{"n_layer": 8, "d_model": 768, "n_head": 12, "head_dim": 64, "bias": "none", "init": "normal", "init_std_o": 0.00665, "init_std_down": 0.00407, "lr": 0.0127, "beta1": 0.93, "weight_decay": 0.034, "lr_head": 0.0057, "doc_mask": true}
Each number is 128 + 24 x the weight over its row's rms, rounded and kept within 0 to 255. Layers, rows and columns count from 0. The size above them is the row's rms in percent of the matrix's.

# layer 3 MLP up, 2048x768, rms 0.0749, rows 546-569, columns 0-95
size [107 101  92 108 100 100  93  97 100 100 101 115 101  95 104  98  93  95  96 100 106 102  98  98]
[[175  91 165 152 102 154  89 128 174 111 106 143  88 124 132  52 128 119 116 115 112  71 111 131 128  89 112 109  88 124 161 133 138 137 162 103 158  80 163 138 149 127 116  72 117 102 130 113 112 156 152 146 122 129  86  41 180 145 124 114 145 143 145 169 121  85 125 141  99 135 106 111 147 132 150 177 145 139 152 129 135 136 147 135 130 141 100 120 126 153  85 116 140 133  87  91]
 [144 150 138 142 104 152 179 143 142 137 167 120 110 104  76 144 113 128 163 104 123 102 136 143 158 122 126 100 157 156 101 148 158  95 108  90 116 133  90 168 117 140 129 105 155 132 132 116  94 127 114 137 131 126 108 164 139  90 136 141 115 149 103 111 153 109 118 124 111 146 113 121 156  92 147 141 144 118 123  93  80 123 116 125 100 115 152 113 109 149 100  90 141 121  98 151]
 [154 151 166 142 136 138 131 160 123 140  85 122 118 108 163 113  70 122 117 133 121 124 140 117 163 157 130 113 121  94 135  80 120 159 161  88 126 146 139 144 133 135  86  83 170 103 127 156 154 113 112 125 107 134 129  88 117 114 105 146 158 146 130 148 129  84 125  97 126 160 126  82 140 141 118 154 152 123  85 103 116 133 101 106 112 144 110 139 138  74 132  76 128 104 154 101]
 [165 139 116  99 172  86  92 108 119 163  80 118  91 126 161 111 192 176 148 125  94 110 176 161 139 146  88 152 154 145  97 124 140 139 117 106  96  65 123 149  94 128 103 168 110 139 131 104 149 118 124 151 110 129 166 112 116 144 121 125 155 117 139 149 103 136 127 134 129 165  95 155  61 107 134 115  96 123 146 130 173 141 124 144 122 140 133 155  96 140 130 118 116 136 172  85]
 [116 123 109 158 127 145 151 147 156 155 188 132 104 139 126 130 109 114 151 127  91 111 144  99 123 142 133 143 120 144 137 127 101 129 141 148 136 155 104 131 174 155 137 127 193 134 147 119 134  90 156 156 152 139  90  93 140 118 171 128  98 119 141 126 150 121  97 111 150 161 117 101 115 124 179 113 154 107 126 102 155 101 116  88 149 128 150 128  68 134 162 102 117 165 138 109]
 [ 86 137 138  98 137  53 138 123 127 135 132 119 137 141 133 148 127 148 121 153 175 145 134 183 151 132  67  73 160 122 114  85 110 127 132 143  76 142 120 138 142 126 153 142 126 131 152 133 156 139 109 125 134 103 128 127 113 122 175 115 125 125 177 164 111 128 102  98 127  97 131 155 106 129 116 132 158 157 110 132 115 129 129 155 133 143 152 111 148 112 139 142 154 126 115 149]
 [151 108 123 140  89 145 131 132 100 114 107  70 146 134 125 101 104 115 104 141 115 120 134 108 126 112  71 127 128 105 121  98  99 130 171  87 176 147 185 129 172 152 132 131 131 146 166 136 117 143 131 155 118 141 112 131 138 150 140  97 162 129 141 124 100 153 140 142 127 148 109 105 143 139  72 129  91 149 172 108 108 150 135 126 100  94 108 133 102 137  98 107 138 145 117 124]
 [ 68 165 123 130 113 106 113 161 132 156  97 159 139 131 150  95 133 102 115 140 143 169 110  76 134 124 127 145 170 131 139 134 132 150 141 124 167 124 117 152  78  91 109 115 126 131 105 101 118 152 123 147  95 116 104 134 152 102  83 149 133  98 107 120 116 100 117 119 184 122 191 103 134 126 109  98 163 163 121  96 107 153  99  91 121 111 138  83 130 146 106 128 155  96 122 140]
 [122 139 123 144 118 156 145 141 136 124 108 133 178 121 137 130 110 146  90 138 149 104 139 100  95 135 144 127 153 136 106 133 111 159 127  89 127 146 135  91 161 114 125 137 142 164  98 144  88 146 105 138 139 142 125 115 125  80 164 120 123 152 165 165 106 119 128 108 125 137 117 101 137 168 108 123 123  96 145 102 119 118 126 109 104 170 142 171 113  74 177 174 118  99 123 117]
 [151  96 151 124 147 131 141 183 160 205 128 105 132 140 133 121 153 131 201 119 136 117 138 148 126 122 148 124 128 107 159 126 132 118 164  92  81  98 109 143 161 106 121 120 151 132 134 140 113 106  86 174 156 120 131 107  64 133 112 123 134 137 142 135 105 127  78 157 111 144 106 148  99 173 147 165 144 119 163 115 112 154 125 155 153 120  93 147 136 128  95 132 133 113 127  96]
 [126 135 121 101  97 106 153 135 104 189 156 118 125 122 138  95 169 123 108 120 129 120 106 122 107 135 142 107 152 112 115 128 137  93 154 116 169 102 131  87 114 132 136 127 118 124 129 115 128 112 167 132 149 118  86 127 120  95 107 167  78 150 159 118 131 143 134 144 116 120 112 118 127  62 126 126 133  93 118 140 123 151 130 141 122 162  94 101 142 101 107  96 116 140 120 135]
 [102 146 113 105 149 120 117 151 101 112 118 135 107 110  96 129 123  98 136 109  78 138 155 122 127 109 161 140 110 145 129 172 100 165 158 177 167 121 137 139 165 120 116  99  91 126 141 114 108 117 115 143 160 149  87 154  85 124 109  98 119 123 107 153 130 127 163 168 129  88 132 119 125 145 132 116 108 128  71 144 133 115  97  98 119 137 132 173 110 145 134 141 115 129 151 135]
 [142 100 129 149 116 130 132 112 136 118 126 102  63 114 135 118 100 150 160 101 125 130 108  89 157 122 147 159 132 152 173 120 136  93 119 114 140 111 143 110  90  80 173 137 121 153 127 185 192 167 141 107 135 113  92 111 169  81 117 158  87 103 129 126 119 140 148 115 104 125 142 158  79 138  96  69 120 128  95 184 164 164 119  84 123 149 160 159  79 131 117 146 119 105 116 112]
 [129  73 160 119 105 119  87 142 173 146 119 118 117 120  93  97  98 169 123 147 140 132 123 136 149 117 152 156  97 119 136 119 148 130 195 129 113  70 164 157  95 115 158  84 130 109  81 122 105 123 145 111 145 148 123 137  94 121 186 132 107  88 108 113 158 121  96 146 113 114 150  80  87 122 126 124 109 136 137 118 144 104 147 148 107 101 150 102 139 115 170  90 135 138 130 133]
 [115 127 147  94  96 122 129 134 131 105 102 123 136 101 187 123  98 122 123 141 135 153  73 124 153 133 191 129 122 175 109 111 138 132 127 130 143 106 151 100 127 122 135 148 137 118 114 122 135 132 125 179 154 105 141 134  93 129 162 133 100  93 136 154 109 160 159 145 142 116 107 125 141 161 144 117  85 142  87 124 136  99 121 124 146 166 147  90  86  84 181 151 166 112  85 114]
 [153 125 140 110 122 116 102 111 161  95 160 152 137 136 129 133 117 103 115 134 186 148 112 134 121 125 112 147 145 137 147  88  88 129 140  99 114 148 145 152 126 142 155 121 160 118 108 162 135 153 104 145 115 164 147 112  95  92 141 108 154 148 137 141  99 115 113 113 115 155  99 155 132 120  63 121 148 126 125 166 132 163 125 109 113 149 110  96 145 134 155 120 130 193 109 153]
 [127 132 116  88  86 108 130 135 105 133  81 127 126 136 112 138 129  96 165 111  98  63 137 112 137  94 156 138 128 165 148 142  85 118 136 147 133 127 187 107 121 158 135 117 113 108 181 150 103 155 129 122 167 146 121 114 112 114 114 120 138 145 122 163  93 162 118 126 158 134 118 100 138 127 131 125 121 142 126 129 143 138 178 106 115 155 138 128 120 152 170 119 148  92 129 144]
 [ 99 188 128  99 143 110 126 119 137  97 155 117 105  89 118 147 143  98 189  98 146 107 120 134 112 104  77 136 164 113 173 122 108 124  60  94 120 104 156 131 138 107 169 110 132 155 132 118 124 152 150 123 122 110 123 115 117 110 124 141 147 150 155 180 118  64  89 134 140 125 122 136 139 135  71 144 127  85 152 140 148  96 150 123 142 116 118 112 113 149 122 148 135 137 149 151]
 [163 141 134  80 146 142 178 124 176 158 128 121  81 129 113 115 139  89 159 151 123 121  99 126 137 136 160 134 137 131 169 148 156 101 132  82 109 147  94 164 179 125 113 133  59  90 146 144 130 148 152 113 122 126 141  95 133 170 106 132 106 145 126  95  78 148 151 130 106 141 151 133  87 136 115 137 114 143 126  82 127 157 150 181 127 136  95 112 123 152 123 127 138 149 129 131]
 [173 135 146 141 128 105 122 114 116 142 148 173 151 112 128 168 163 151  90 103 121 140 138 122  93 125  72  93 129 161 146  99 125 116 149 128  98 116 164 129 102 110  77 118 158 165 132 140 144 140 115 194 145 137  70 100 102 147 104 126  99  96 129 154 137 110 145 125 207 107 121 123 111 149 135 141 123 117  82 153 144 147 159 152 162 161  94  90 179 148 145 156  89  96 111 139]
 [116  86 158 148 192 124 133 161 144 127  98 145 166  99 181 120 157 115 132 113 106 114 153 121 133 124 137 160 142 125 119 124 151 128 111 126 158 152 111 146 161 131 124 133 144 132 133 123 159 101 118 123 108 106 171 146 124 146 141 126 133 112 138 119 139 107 139 121 130 131  81 131 155 128 111 159 108 154 113 102 138 110 149 165 157 118 126 132 122 154 134 117  98 149 138 146]
 [120 106 154 135 125 200 115 141 186 107 166 139 166 136 135 124 151 145 153 109 147 128  94 107 150  78 137 118 106 112 123 127 154 134 114 170 139  94 123 112 167 161 199 131 100 147 141 106  78 150 175 123 130 131 118 136 127 109 149 119 131 176 122 100 155 160 123 104 175 127 126 116 127 115 114 129 148 100  76 101 122 152 147 106 130  75 117 143 123 163 127 124 125 108 132 163]
 [126  99 108  93  96 139 118 149 111 139 118 151 106 123 133 132 168  66 117 165 134 143  81 111 182  86 167 118 111 102 136 125 114 129 136 146 111 133  94 107 130 110 150 142 162 140 101 106 107 162 126 142 122 139 172 135 100 157 122 134 180 150 165 159 121 130  59 155 146 102  81 142 120 146 154  84 160 118 109 102 160 131 113 153 135 124 109 122 117 200 107  95 138 164 112 116]
 [ 97 128  98 105 109  96 122 148 110 192  73 141 137 163 172 170 139 155 131 128 151 133 110 112 157 150 114 149 118 150 165 130  84 133 125  48 131 109 135  99 120 126 173 138  96 102 154 107 125 114 148 124 124 105 142  80 109 110 113 156 166 163 122 130 114 116 156 133  83 122 147 153 129 128 130 103 125 128 146 153 115 192 185 117 121 111 127 171 157 146  64 145 122 111 121 118]]
# layer 3 MLP down (transposed), 2048x768, rms 0.042, rows 546-569, columns 0-95
size [102 101  98 102 100 102  97 101  98 102 101 109 105  96 106  99  98  97  97 103 104 102  97  98]
[[120 146 124 139  89 116 170 142 117 143 117 153 145 162 146 162 117 151 106  90 119 137 110 129  87 125 164 168 171 137 142 130 181 102 132 107 134  97 183 135  88 136 138 131 135 110 129 142 124  96 147 113 142  92 131 141  93 133 146  83 149 153 181 101 117 134 145 163 102 122 113 114 116 115  98 125 198 175 144 172 152 127  82 135 135 136 115 170 153 103  93  98 159 123 126  98]
 [ 87 150 152 137 149 142 163  87 133 117 130 104 141 106  96 115 118 125 192 118 108 114 144 154 101 117  83 109 119  51 149  78  79 129  89 141 108  90 117 117 143 127 134 178 107 168 153 123 100 160 123 109 145 125 128 115 137 166 111 125 141 135 149 139 122 108 135 111 124 114 155 168 109 141 163 155 167 163 103  98 117 172 105 196 125 107 129  96 134 102 146 135 101 119 146 107]
 [122 116 128 124 124 120 172 169  63 131 108  76 161 158  71 104 161 104 101 120 144 180 146 134 128 139 151 145 123 102 131 145 109 172 130  83 140 141 107 119 132 146 126 166 152 115  79  87 117 127 130 128  78 104 134 111 154  99 134 113 128 138  86 116 200 132 153 148 144 143 138 124 123 108  90  99 119 117  93 106 128 160 159 170 103 152 145 140 147 104  85 138 113 147 127 136]
 [122 161 115 131 153  82 145 128 138 131 133 140 137 124 133 128 122 105 125 128 128 144 162 144  97 110 112 107  96 138 111 144 156 139 120 119 137 118 122 151 164 108 109  76 132 175 150 109 177 186 158  88 116 137 114 162 136 127 105  93 137 135 162 155 139 154 118 124 147 142 110 158 116 129 155 170 155 149 127 176 140 157 194 103 156  95 145 150 139 127 138 133 127 121 144 113]
 [115 133 164 112 130 173 118  82  63 141 164 142 111 138 123 148 103 117  99 157 172 117 159 151 158 122 161  82 130 128 158 143 145 145 156 152 157 153 123 179 120 108  99 125 131 157 124 150 120  80 128  69 129 109 116 124  90 154 102 131 125 120 107 104 167  98 115 142  88 136 131 112 137 134 141  99  79 134 143 192 153  65  86 148 125 128  81 135 161 114 110  86 135 135 125 124]
 [114 115 152 128 139  80  89 110 162 110 133 125 104 121 141 129 127 126 144 110 134 131 146 142 124 111  99 135 134 116 170 144 109 148 135 113 119 140 158 129 113 118 117 146 176 172 116  79 127 149 127 101 119 132 113 110 137  80 156 139 136 105 134 129 146 129 127 135 118 141 167 119 111 129 113 149 168 121 139 120 135 127 120 112 118 134 137  82 137 122 110 115 100 145 125  75]
 [130 121 136 135 166 142 134 147 113 106 162 109 128 141 109 118 142 102  90 111 141 144 144 185 141 139  84 102 129 131 141 121 123  72 122 150 143 136 141 160 135  98 126 129 152  82 146  94 109 158 109 167 114  89  86 135 129 137 143 109 160  84 135 180 123 147 136 150 157 120 151 106 131 147 121 115 128 147 142 140 114 121 152 170  84 123 103 159 115 103 156 145 133 115 157 115]
 [116 161 174 134 119 129 122 102 119 112 128 146 135 125 120 135 135 119 141 136 137 135 124 100 136 155  91 141 117 140 130 128 136 117 125 173 157 111 141 139 113 125 133 148 120 131 126 136  95 104  98 111 105 149 125 142 147 105 114  94 127  71 136 125 127 131 116 105  91 157 149 126 177 141 135 123 156 137 129 142 148 119 121 156 117 135 120 152 137 132 154 130  90 126 153 133]
 [146 149 133 121 144  94 143 130 143 129 145 180  96 122 134 146  81 111 124 142 140 152 103 162 137 132 144 135 126 138 102 133 106 150 137 152  85  89  89 152 169 129  61 136 163 131 173 141 115 145  79  77 139 109 105 134 121 116 120 169 156 111 116  98 169 126 173 128 143 154 113 124 128 121 119 128 169 141 149 148 129 136 123 180 126 109  99 132 146 120  93 113 119 165 117 144]
 [135 105 111  87 169 129 143 118 127 171 116 140 103 143 107 134 112 152 168 137 126 113 163 115 140 140 157 127 127 139 133 151 143 157 156 148 100 120 108 150 122 151 140 136  90 131 142 170 161 140 172 165 147 141 125 116 149 141 142 107 125  89 121 107  97 120 134  84 146 146 128 102 159  94 164 148 120  91 131 110 133 166  99 123 132 108 122 127 126 131 131 164 110 147 125 138]
 [135 170 114 179 120 122 119 163 173 147 128 115  94 146 141 144 173 117 105 130 129 111 152 127 139 130  63  95 151 122 150 138 100 143 131 113 114 136 118 142 111  98  78 116 110 123 170  73 103 137 158 168 115 145 143 131 172 122 128 133 180 101  98 148  94 107 128 132 145  98 151 106  77 131 176 117  76 126 137 143 168 135 141 123 175 113 143 160 139  99 111 121 119  80 114 109]
 [140 126  77  86  93 128 143 118 180 136  71 149 128 143 115 172 119 131 131 101 150  95 168  89  78  67 103  79 106 137  95 115 115 116 120 140 148  99 118 109 163 106 141 128 155 122 143 120 123 112 133 152  99 132 108 105 132  94 119 126 120 147 101 144 111 112 126 138 102 144 156 132 161 109  78 158 128 131 119 105 143 138  83 138 112 133 132 160 127 120 175 189 159 108 152 107]
 [148 133 113  83 115 106 113 140 127  78 169 128 123 115 161 152 154 187  87 133 154 109 145 128 146 119 140  91  87 103 196 168 106 121 155 120 137 112 138 102 123 126 135 121 107 165 101 132 128 134 132 135 162 118 144  85 131 120 153 147 102 185  98 139 129 114 115 139 163 173 189 127 132 121 152 104 151 137  99 126 120 131  62 158 120 128 141  94 131 140 120 131 113 130 115 138]
 [124 124 116  95 154 103 119 150 112 162 148 130 126 159 128 130 125 173 136 124 117 102 139 123 125 126 131  99 114 104 127 140 116 130 117  96 140 144 128 115 156 111 116 137 133 180 165 126 118 137 127 165 105 117 110 142 151 116 123 107  73 156 139 135 126  94 127 132 196  99  87 151 156 153 142 115 140 104 125 129 128 162  90 104 135 127 130 148 106 171 153 176  89 142 193 126]
 [ 96  93 160 151 101 109 159 135 189 133 144 135  84 126 132 119 130 109 140  97 169 109 137 139 114 154 172 132  81 172 129 117  84 104 128 121 165 117 112 115 184  72 153 153 158 144 165 159 131 145 133 128  79  95 142 133 134 165 109  64 114 157  78 111 122 135 138 107 136 149 143 135 136 133 145 147 122 143 117 126 107 128 105 181 139 135 154 129 139 141 146 128 137 149 169 110]
 [134 142 136 119 101 124 150 131 104 143 128 157 119 143 141 131 139 121 111 113 137  95 143 112 150 114 124 143 109 150 149 110 130 130 159 161 151 120 124 105 108 150 116 123 141 133 124 162 150 130 108 138 116 130 130 132  90 117 100 122 112 152 117 128 111  85 108 139 123 128 174 137 112  92 164 126  74 116 121 169 101 183 146 153 143 149 112 137 177 105  84 113 141 113 123  98]
 [125  91 121  83 147 117 115 114 141 160 122 123 154 136 115 133 183 123 163 122 130 114  95 130 162 118 107  97 135 149 115  51 124 164 138 131 148 151 141 142 134 138 196 158 126 127 165 118  97 137 150 117 186 163 127 117 126  85 134 105 129 184 135 121 109 106 124 125 123 125 109 138  96 146 121 129  85 126  85 145 111 119 112 168 110  95 130 184 118 104 129 126 152 122 179 131]
 [107 173  96 100 123 110  99 172 121 119 100 129 115 154 134  82 128  97 153 119  93 147 108 115 127  98 115 108 137 129 122 119 104 167 169 109 134 146 111 134 122 135 108 123 146  93 130 130  97 203 141 127 109 117 139 113 117  98 125 136 124 128 109  81 122 124 103 125  91 153 145 134 161 151 153 131 109 135 135 105  93  87 116 130 103 191 143  94 105 124 169 153 145 117 101 153]
 [169 174 151 118  96 125  99 109 147 131 112  94 103 144 118 122 124 123 150 105 113 121 122  91 139 132 127  96 131 116 145 100 138 136 122 119 143 156 172 127 142 120 116 161 182 116 147 164 116 153 123 138 142 142 146 147 145  99 140 112  99 155  92 162 129 157 107 105 143  93 138 137 163 131  97 168 108 123 120 103 107 127  99 157 100 107 108 135 147 111 136 149 134 113 116 162]
 [139 101 135 125 138 107 141 146 175  95 136 115 151 147 144 122 136 157  95 104 113 100 102 162 143 141 114 130 116 137 133 111 135 150 126 163 123 147 171 136 120 156 149 163 117  69 146 148 122 142 135 122 119 149 166 121 137 156 157 109 114 127 132 136 121 150 103 106 182 128 104 137  98 129 117 124 156 116 109  83 127 127 125 142 125 114 102  84  97 141 136 143 127 125 120 138]
 [175 112 123 106 146 108 144 149 109 123 125 147 121 162 135 116 102 119 159 128 106 158 130 147 124 144 104  98 113 117 138 127 116 143 115 116 129 135 147 140  74 136 121 100 133 163 163 160 137 107 132 122 101 111 155 140 130 145  82 124 117 135 147 111 159 101 103 125 164 120 116 156 125 133 129 102 156 100  95 107 117  70  93 153 149 145 121 103 146 159 146 127 115 158 111 147]
 [131 151 111 159 105 138 150 116 124 144 144 169  85 153  97 125  75 106 119  76 110 135  89 133 147 118 145 110 140 100 118 172 173  85 161 115 119 108 123 111 136 143 147 129  80 133 143 104 136 111 160 171 147 116 142 152  98 135 129  87 135 119 172 146 117 159 119 153 186 159 133 106 115  88 139 151 120 168 108 146 113 169  97 169 108 142 113 171 162 128 158 118 152 127 147 138]
 [145 121 145 136 125 131 122 135 156 140 137 122 109 150 121 108  99 132 103  84 155 110 135 105 119 111  95 149  93 152  86 134 154 122 117 153 125  96 158 200  89 115 137 110 103 137 145 168 179 142 104 126 104 100 137 101  82  91  90 133 123 116 126 131 150 109 146  97 142 164 104 168 153 123 108 113 117 126 108  78 111 109  48 153  99 153  97 144 106  85 147 105 112 150 114 125]
 [174 130 134 116 110 144 151 112  98  81 153 137 146 147 110 101 117 132 129 128  44 131 105 131 179 149 139 106 136 138 112 125 127 108 143 150 157 135 145 150 126 131 111 106 151 126 104 132  86 149 108 153 106 144 134 122  79 151 110 119 111 140 122 135  97 123 107 152 107 117 158 133 122 113 120 143 151 181 135 112 122 110 131  98 149 109 145 127 158 137 110 107 112 103 125 161]]
# layer 3 MLP gate, 2048x768, rms 0.0697, rows 547-570, columns 0-95
size [101  94  99 103  99  98 100  97  97  98 110 105 100 101  98  98  95  97 102 105 103  98  97  96]
[[189 150 115 139 128 127  95 138 123 160  78 100 103 159 113 106 107 163 117 143 102 164 126 122 161 105 169 107 140 119 141 104 140 131 179 128 134 123 111 109 149 113  88 106  84 129 143 117 122 130 161 129 142 134  69 158 124 167 134 172 126 139 155 121 136 144 138 114 118 108 113 111 124 121 151 124  90 113 154 142 159 114 132 161 128 115 167 161 137 129 124 117 179 110  97 119]
 [154 161 158 148 159 157 113 152 154 116 132  94 116 134 147 120 137  67 139 105  74 109  78 173 120 113 106 138 123 152 128 125 108  85 152 116 148 138 140 123 120 109 109 135 138  87 129 107 183 118  93 124 125  99 122 144 155 105 117 173 122 154 147 130 151 114 134 117 165 186 129 103 125 127 137  93 120 119 132 148 119 142 182 144 109 141 103 109 137  88 159  98 148 170 153 158]
 [145  94 119 151 113 116  99 130 135 122 136 135 127 143 118  69 120 143 130 122 144 171 141 136 145 118 115 109 142 134 134  95 162 127  85 118 100  86 135 105 120 139 163  87 119 157  90 137  97 158 110 167 107 132 129  77 107 116 152 133 138 132 133 186 153 154 121 114 135  89 117  95 125  70  95 128  95 165  87 119 165 111 145 136 156 129 139 135 185 141 118 118 157 143 139 107]
 [118 104 100  81 119 117 170 117 149 168 114 157 127  93 115 152 147 139 128 122 117 107 145 147 115 128  98 104 116  85  77 114  98  94  86 116 124 127 109 154 142 155  97 157  95 156 118 115 113 146 170 134  98 108 100 184 184 116 128  81 150 144 123 126 141 113 151 130 157 152 132 170 111 101 150 117 115 116 145 114 132 175 101  95 107  91 102 146 163  72 156 113 121 120 152 132]
 [136 123 130 141 108 151 132 170 155 120 117 114 168 139 120 133 169 131 128 143 115 102  96  70 143 108 146 183 135 151 114 134 129 100  99 147 121 131 102 121 116 174  85 154 101 122 101 128 119  75 108  99 104 129 100 182 190 145 149  78 105 155 130  97 163  84 130 150 137 120 111 131  92 128 141 114 113  87 124 160 121 112 149 120 124 148 116 134 161 153 115 169 132 157 131  97]
 [136 161 117  98 126 132 157 127 167 101 120 124 150 128 167 104 158 123 129 148 126 127 138 134 114  97 105  75  92 132 151 109 165  99 118 124 155 144 159 148 114 127  86 186 112 182 130 124 109 113 136 161 125  94 122 144  78 116 106 176 158 110 173 118 141 133  95 137 138 142 131 191 117 115 145  91 123 111 138 113 145 141 139 131 152 118 102 105 150 145 152 138 142 119 134 178]
 [147 138 148 151 118 109 163 108 111 102 110 104  97 148 119 141 150 110 112 141 139 141 190 121 124 139 123 120 131 144 135 142 132  88 153 104 169 112 130 148  82 129 126 160 142  84 122  82 126 146  82 131 120  90 115 131 129 118 124 130 176 112 133  89 101 123  60 116 135 132 127 115 103 122  74 112 150 124 138  87 119 137 137 142 151 146 143 136 134 130 142 152 138 127 153 133]
 [129 114 136 137 137 128 124 170 108 139  84 143  74 136 147 101 110 192 110 123  67 120 158 110 100 101 133 127 129 144 199 114 104 116  94  88 132 119 121 142 115 121 120 112 106 140 195 141 132 148 140 160 126 143 156 135 184 121 124 159 117 168 108 131 120 124 126 182 101 118 130 121 115 152 163 154 102 117 160 132 103 118  79 153 133 133 168 143 135 161 142  49 101 114 159 171]
 [155  92 127 165 136  92 143 128 113 143 173 121 111 167  82 138 158 146 134 157 122  89 120 176 118 147 168 156 131 123 147 117 123 128 128 175  88 161 128 172 116 124 114 133 173 127 167 125 116 139 124 155 111 129 126 139  80 130 118 101 160 106 124 111 101 132 121 125 149 183 109 107 129 147 109 102 135  88 147 114 126  77 136 121 118  98 116 123 130 117 158 123 158 166 113  75]
 [146 155 113 189 123 137 163 161 138 154 130 152 154 177  85 139 150  75  94  61 118 146 103 167 104 127  81 110 170 112 181 151 123 102 159 144 113  81 113 127 137 140 135 165 138 112 131 179  98 119 140 124  93  95 105 108 109 119 137 128 137 115  97  87 138 129 109 133 121 130  99  97  84 108 158 134 141 138 144 154 111 159 134 144 126 148 156 130 131 110 145 107 186 100 124 101]
 [127 147 109 131 128 116 136 113 108 158 107 113 127 113 149 124 125 108 137 136 126 134 162 115 100  97 163 128 128 119 123  97 131 158 148 173 137 153 116  76 176 130 157 144 150 160 125 144 139 163 101 116 156 127 120 128 118  96 101 125 103 198  99 132 117 146 125 130 146  94 103 183 153 132 101  75 126 129 104 131 163 164  81 140  95 128 107 130 130 130  79 169 112 140 111 126]
 [112 164 140 118 157 127 153 145  85 124 124 144 115 112  91 120 138 112  84  77 142 115 145 150 107  96 123 161 148 144 109 133 110  86 102 103 150  98  97 156 135  88 135 156 119 151 149 140 155 132 130 141 160 120 129 141 179 151 155 161 121 131 141 123 139 169 115 101  78 148 125 127 187 153  99 144  93 138 105 157 141 126 132 136 116 115 162 121 133 124  68 123 106 187 129 141]
 [110 169  81 122 122 134 167  57 133 139 126 165 119  57 102 106 105 153  98 153 159 136 140 161  94 156  99 133  87 112 129 170 124 125  96 184 117 147 116 104 107 161 131  88 118 125  94 128 146 123 115 127 183 145 114  78 168 105  87 133 101  87 113 164 138 121 129 112 110  85 129 135 120 115 139 142 102 126 115 126 118  95 148 105 127 100 105 142 175  77 104 141 123 140 167 117]
 [118 123 140 114 119  80 144 137 136 152  97  87 132 197 140 132 136 132 113 170 159 147 135 166  96 109 113 178 123 156 152 109  64 117 114 121 105 134 107 119  68 155 149 142 127 131 163 134 118 138 101 128 130  92 152 153 175 131 170 149 105 114 125 124 134 125 123 132 143 140 138 100 124 124 127 106 141 113 105 130 126 144 105 121 135 149 164 115  85 110 127 124 126 106 134 143]
 [108 134 118 140 116 129 119 143  77 157 137 187  93 139 150 125 120 135 147 139 105 157 118 127 124  94 126  79 132 129 160 125 150 129  75 147 160  95 170  73 106 132 118 118 108 141 137 128 131 136 113 162 128 118 142 124  39 135 169 118 124 127  74 136 142 129 148 136 107 109 124 112 110 119 162 139 140 105 134 113 123 126 168 133 137 111 110 132 141 121 143 159 137 127 134 119]
 [134 113 140 116 155  91  99 105 114 136  66 174 140  82 118 107 155 114  99 182 154 149 131 142 134 161 109 127 154  95 123  93 139 146 171 127 103 134 115 127  99 103 147  93  89 107 164 136 120 106 123 131 121 152 122 135 149  99 115 124 117 143 100 142 134 138 173 142 101  86 106 126 156  87 136 148  78 144 117 143 116 134 157 169 118  78 139 101 112  86 126 126 126  92 144 157]
 [149 150 156 149  93 158 131 119 125  88 111 182 109  93 144 119  99 102 126  93  97 113 145 106 138 122 128  85 131 103 128 173 120 135 112 155 142 185 115  84 132 147 107  99 144 162 124 123 158 136 162 125 136 144 102 135 151 128 151 113 118 152  72 150 121 157 148 155 122 129 150 167 156 134 127  95 122  82 121 150 142 100 114 150 109 127 103 143 160 127 125 138 121 132 116 117]
 [115 139 102 138 170 134 121 105 161 122  91 145 117 127 124 148 111 115 163 163 135 147 164 152 122 149 107 140 140 124 116  92 123 118 103 166 114 130  92  80 155 130 168 177 150 111 122 119 135 119 122 134 104 104 109 184 137  66 185 190 163 128 125 124 133 133 124 105 143 113 165 153 116 153 145 140 102 139 129 150 129 134  86 128 138 105  83 136 122  93  86 128 143  92 129 116]
 [141 162 157 107  92  81 143  93 147 123 136 137 115 180 104 104 138 126 145 114 148 121 127 176 136 125 131 111 146 121 133  63 156 125  99  94  99 159 110 131 129 117  70 169 136 152 129 138 177  77 142 104 157 113 149 148 101 124 145  89 112 123 158 171 155 132 111 174 136 125 126 115 137 116 131 116 123 111 105 114 140 155 112 113  79 131 128  81  87 136 101 139 145 155 143 159]
 [ 78 137  81 153 110 156 128 144 135 190 163 153 147 141 135 145 116 117 117 118 106 167 114  82  73 123 107 116 144 132 108 130 148 122 150 163 157 144 103  67 114 116 119 129 137 136 113 149  90 145  90 117 127 103 115 120 132 138 154 156 127 135 139 142 159 125 157 166 140 113 140 126 154 146 128 104 112 143 151 156 100 124 110 127 111  97  89 111 154  64  89 141 157 106 128 132]
 [153 172 155 147 139 154 120 106 184 106 171 134 123 116 150  97 123 104  96 104 118  63 115 116 130 144 114 155 107 135 147  76 107 149 131 149 136 106 146 156 120 123 119 158  92 147 140 117 123 125 121 121 130 108 106 138 128 110 145 133 171 142 147  89 131 143 155 142 102 106 123 154 133 134 105 107 114 145  81 109 154 139 164 162 160 148 122 134 108 138 150 109  96 111 110 120]
 [136 111 117 149 115 111 133 141  98 133  97 115 133 110 173 106 127 147 176 112 137 118 102 113 123 136 157 147 173 128 118 126  99 154 149 138 152 107 117 111 139 142 121  85  97 131 161 176 104 153 126 146 123 121 106 130 124 182 143 102 103 121 155 129 141  93 143 112 123 141 103 133 107 155  88 140 129 138 138 151  88 124 143  97 149 187 130  82 123 125 135 157 140 152 124 147]
 [134 147 129 129  71 210 124 102 119 135 111  89 129 160 121 132 135 127 134 168 114 116 123 111 120 134 117 132 146  94 116 123  93 129 109 137 125 112 172 106 140 157 153 134 122 110 141 140  84  89  76 112 140 147 151 122 117 113 148 152 179 128  71 158 101  94 133 165 155  96 162  79 129 137  96 128 140 124 132 142 146 121 125  98 113 126 163 135 112 166 119 135 128 107 125 127]
 [130 148 118 138 152 119 148 120 135 109 187 136 127 136 117  96 137 131  95 164 134 180 103 127 104 119 121 144 151 156 152 113 143 124 154 131 137 169 127 132  87 127 152  84 156 111 182 109 115 123  73 122 125 107 134 143 112 137 123 125  98 112 137  87 106 145 113 142 136 151 120 157 107 116 131 158 111 125 158 120 131 125 151 131 110 154 122 142 110 147 117 126 166 115 182 151]]